config.yaml
num_hidden_layers: 8
num_key_value_heads: 4
intermediate_size: 1344
norm_place: "pre"
norm_eps: 1e-05
rope_fraction: 1.0
bias: "none"
optimizer: "adam_hyperball"
beta1: 0.9
lr_head: 0.00606
schedule: "wsd"
decay_shape: "linear"
max_seq_len: 1024
doc_mask: false
Each number is 128 + 32 x the weight over its row's rms, rounded and kept within 0 to 255. Layers, rows and columns count from 0. Numbers have three digits each. The size before them is the row's rms in percent of the matrix's.

# up: layer 2 MLP up, 1344x512, rms 0.0424, rows 578-584, columns 0-127
# down: layer 2 MLP down (transposed), 1344x512, rms 0.0422, rows 578-584, columns 0-127
# gate: layer 2 MLP gate, 1344x512, rms 0.0418, rows 579-585, columns 0-127
up578 101:094180128101147042162135102164117116141145144141137081147106118153121130137129109130121107120203140122125078071136127109154087104112119196138150066195130182077098177137190170179094163075121114107175160174147119089075197057141124078164155073097146177085088164124111167128141080148106079109130101102094081101165176114088117135100142124126055105097112114088104110090070132103128117158124
down578 097:132099148135117190093139152082144154126153116133174198123128157127105141141113147132129175136110086151140178170129134127115152126139154071160111173095165079134161058116097068099151120176098151158078114112110114139150101166131119102099114185133121108163164103162133084112087158124160136126145109136140114160145090104154089098163093129064160113142138142154173158153149164183144143136126
gate579 098:138151122080092103084114094131118087156092196098134108102138131145157085082163087145108188174079130088122083133162116118095169146123115083116106207138110115104111112148111086108084103149084136090130067118057124181124148138157097144122139096101184159155124118111076160055143136123154178141183123114127078140178183127122167191156084176119129129150111090141164096151195095135130139120087
up579 094:113052093114142138175150121197151182188156114129110165146164114112099149143124119140181132087107188179151172158159143155116067122154164163170160067207113127107091123144139162115172156126127169136127159084143163093163107133126147116122171169142079096062117158107093169176121075163094101057138126143179208082157138138119144116103104116125137114113161140070096169097104083112127088189121
down579 094:129138117135128108099139112063124133152149154099094140082103156158134130082127131101122135188120096110108092155139105091159112162082091066134114143140126122142116098128112120127126104092144105123142113179151099107144149117179135190078080137129153159163092162209136120057113118158144088141101085147120110139097121121119160133107161147149109111146121109242167130152134105162135136088124
gate580 083:181144171097155127175180137076095201079122152135152114137148133179080156132108108100082138169193078159089164117160122110176091133151155183102093153166144128143100125135172056151141165151110131112149111133160141133071141107111118131109042177118089096114184168132095128153122110176112100110094127088094145137081121078100171077117137038098145167175102140110088211119108135104187130113144
up580 086:168159114135237150091165127072170153149114088103213145041132141157092100103171090143160128137157124085068136177137116098122079139184135133135100176167118126121086109103132137073125067127172139117110158148190154138174099127148146154136133158186060040078137079094131102119102129186171156123109128166094129104138149106081152133071106082150128137176141120064116092140092135132124154162100
down580 083:172096110123216146112142122111192122200089079107216125046171152175138107075150130161137089154111116084083132141114094103114109140134140115118120109133077132133069137107147172109148079111146136120116163125140131125202100128114142101107154153142095078082087035126142157109097146151144160161147171159123084148164156096125142125096153118131140122181163079051104082133155109163076145177116
gate581 097:170149113131161118102093127110105118118138109092100108137160123153160115050135111160092182153104159108119164148130173112075151087113165150142137192099110125154119133128145140103171070112095168087075063085115072140122177088120086136184196139096140084150163132131138175071129165178160112112184093100112120155104190142146138151145145120124124083132109117051145184089163157113121103100130
up581 094:161119179080103118107113168133156106163105086123096167120183118154131109071066108114113088164059100079108136177107101095162112069077184134140131134116086143138188127106099189105175091134178147128127119071106093107126201157071143141129071182155112122129140140140211172155178139125155090124099105081164136145105176123079122093130107154158075138104135123150131141113150113111128142139145
down581 098:154145136044087086107128138115168130141048116103083121138160124124134147120057121141118104149104118096131126106102132107164087121128156119140112104149118173102162134098128161124191128150163112146114155132135123094123153135078136150110109167173119122137092139116154173195175127110136075107078114074151169150089131144075133132127139187183069149052179143153124130125091133081120113123137
gate582 091:121094135102131163122085134124131139098159094125098148156128084068099150119133148180122189124121166086051133093035118086152140085120058114133134151134119151177101163138102180111137138181081188165134069112126101120094116071120202118101135186083148104158143115104071143109172171138216141109127098116134138185103150158160154170112141139134058119131150102100138156174145150042148159137145
up582 087:137131102184123195171153166060047066130127152128147096080108176134166110100138152138113192209092161110108097120116105102165101086052130139123141108147097070146112144133113095163119114054095140125148047135127099205154089109149104147153135109123083133132151139041102138128066085088127108084196140127114097138175116155171125104157131139114119044151081090103138165160182127110163126142070
down582 092:143125166100131094127070135143124138129165121151123129144122063118066137083150156158154178122154144119113108084122118119150125058105104134144198152138134153096112134103096164115128137187088152143139133117085095120112115108120173124129160110092137127165124099141065181113181179189171184147091136135136153153115134156120161148126155166141110151115188109113125128128145153113128152113158
gate583 097:138152167151143101127138141095151139147182189116154138127121130079145092074110092120143140134140103158079050161113071094104193124147092050117107162131103197136115111104115164095107057225175133210100051131104085121158160132114092116131052116067164065106150130130123140032120167065164086109114121135106122078079144079151116131165149099136115095123105127128157182119196141166116135089111
up583 092:097144084117211149125172139084106143127131161147165120100129127199118121157130156120139070149124088158107186143166108205094106074152144145133123182130063138127114121071141115141125120113080126102122081158079106170124102092151110145124102086113159134078097169111187182153130167137114222083105204119104199104148172118111151137088124089088094125056134149099105166185122146080106073089083
down583 100:099137129126167182104121157061153101180163184135144114116133144170177105118152115102160033137144122204098121125199142127121106111135090135136092177100081166140106177083138107119094098148144118160117068189096100123152096103151086131074095075143185128085068139111100191131122137132139142073106171163094154082116134070137145102100082136104093122097158085142159163082098160190127072096097
gate584 098:071117136128107107120132097137121173163135167099128152146191132128148084119139139103128189108083217061112126094117143168147130098102106143151042156168189124121108135167157095116139080177101143098123150168092111138134172122161134148106135111083170191128078111120154163130100181103195178131134113118132093163169079134157118151140147138142146171102130092077113129095111128085115145108106
up584 088:139105106148097116095109137143133162154136127110100086172110084083140175148099122106098049110158112121138166062118129062148029135104140162104143046134114119133144130104104166216134179132176108150148198159150151062124103161128153150087101121129112103077117134122128167180174147181097068162115108097181156085078116112111096144143133145135105171116147078130113111094145157059142158155158
down584 092:098126084124122157143127143136173147141107068165072083136176141139101138125201068134185115133088127131138062126140102164140104123128136151115116138196120141068146168119139132090131101126122177144133107101148141120208124111114111086170189141156146090137142135081105111111109185126143091076106155111164124078139131136162106083120119117131168081109153123075138123096124184101141107151179
gate585 106:154139119121161104113066196165129190118113147159184117124095122065116136126109151112132170114076192171130094071128111185098158083120109149095099158161101047098108089126116087110122097133093148129171148183162082102123097121128143137067182167139154072091137148139065146131157151156091138094067139153082066091129080103197168096105098081123163120097150085119071126124120119108091076079117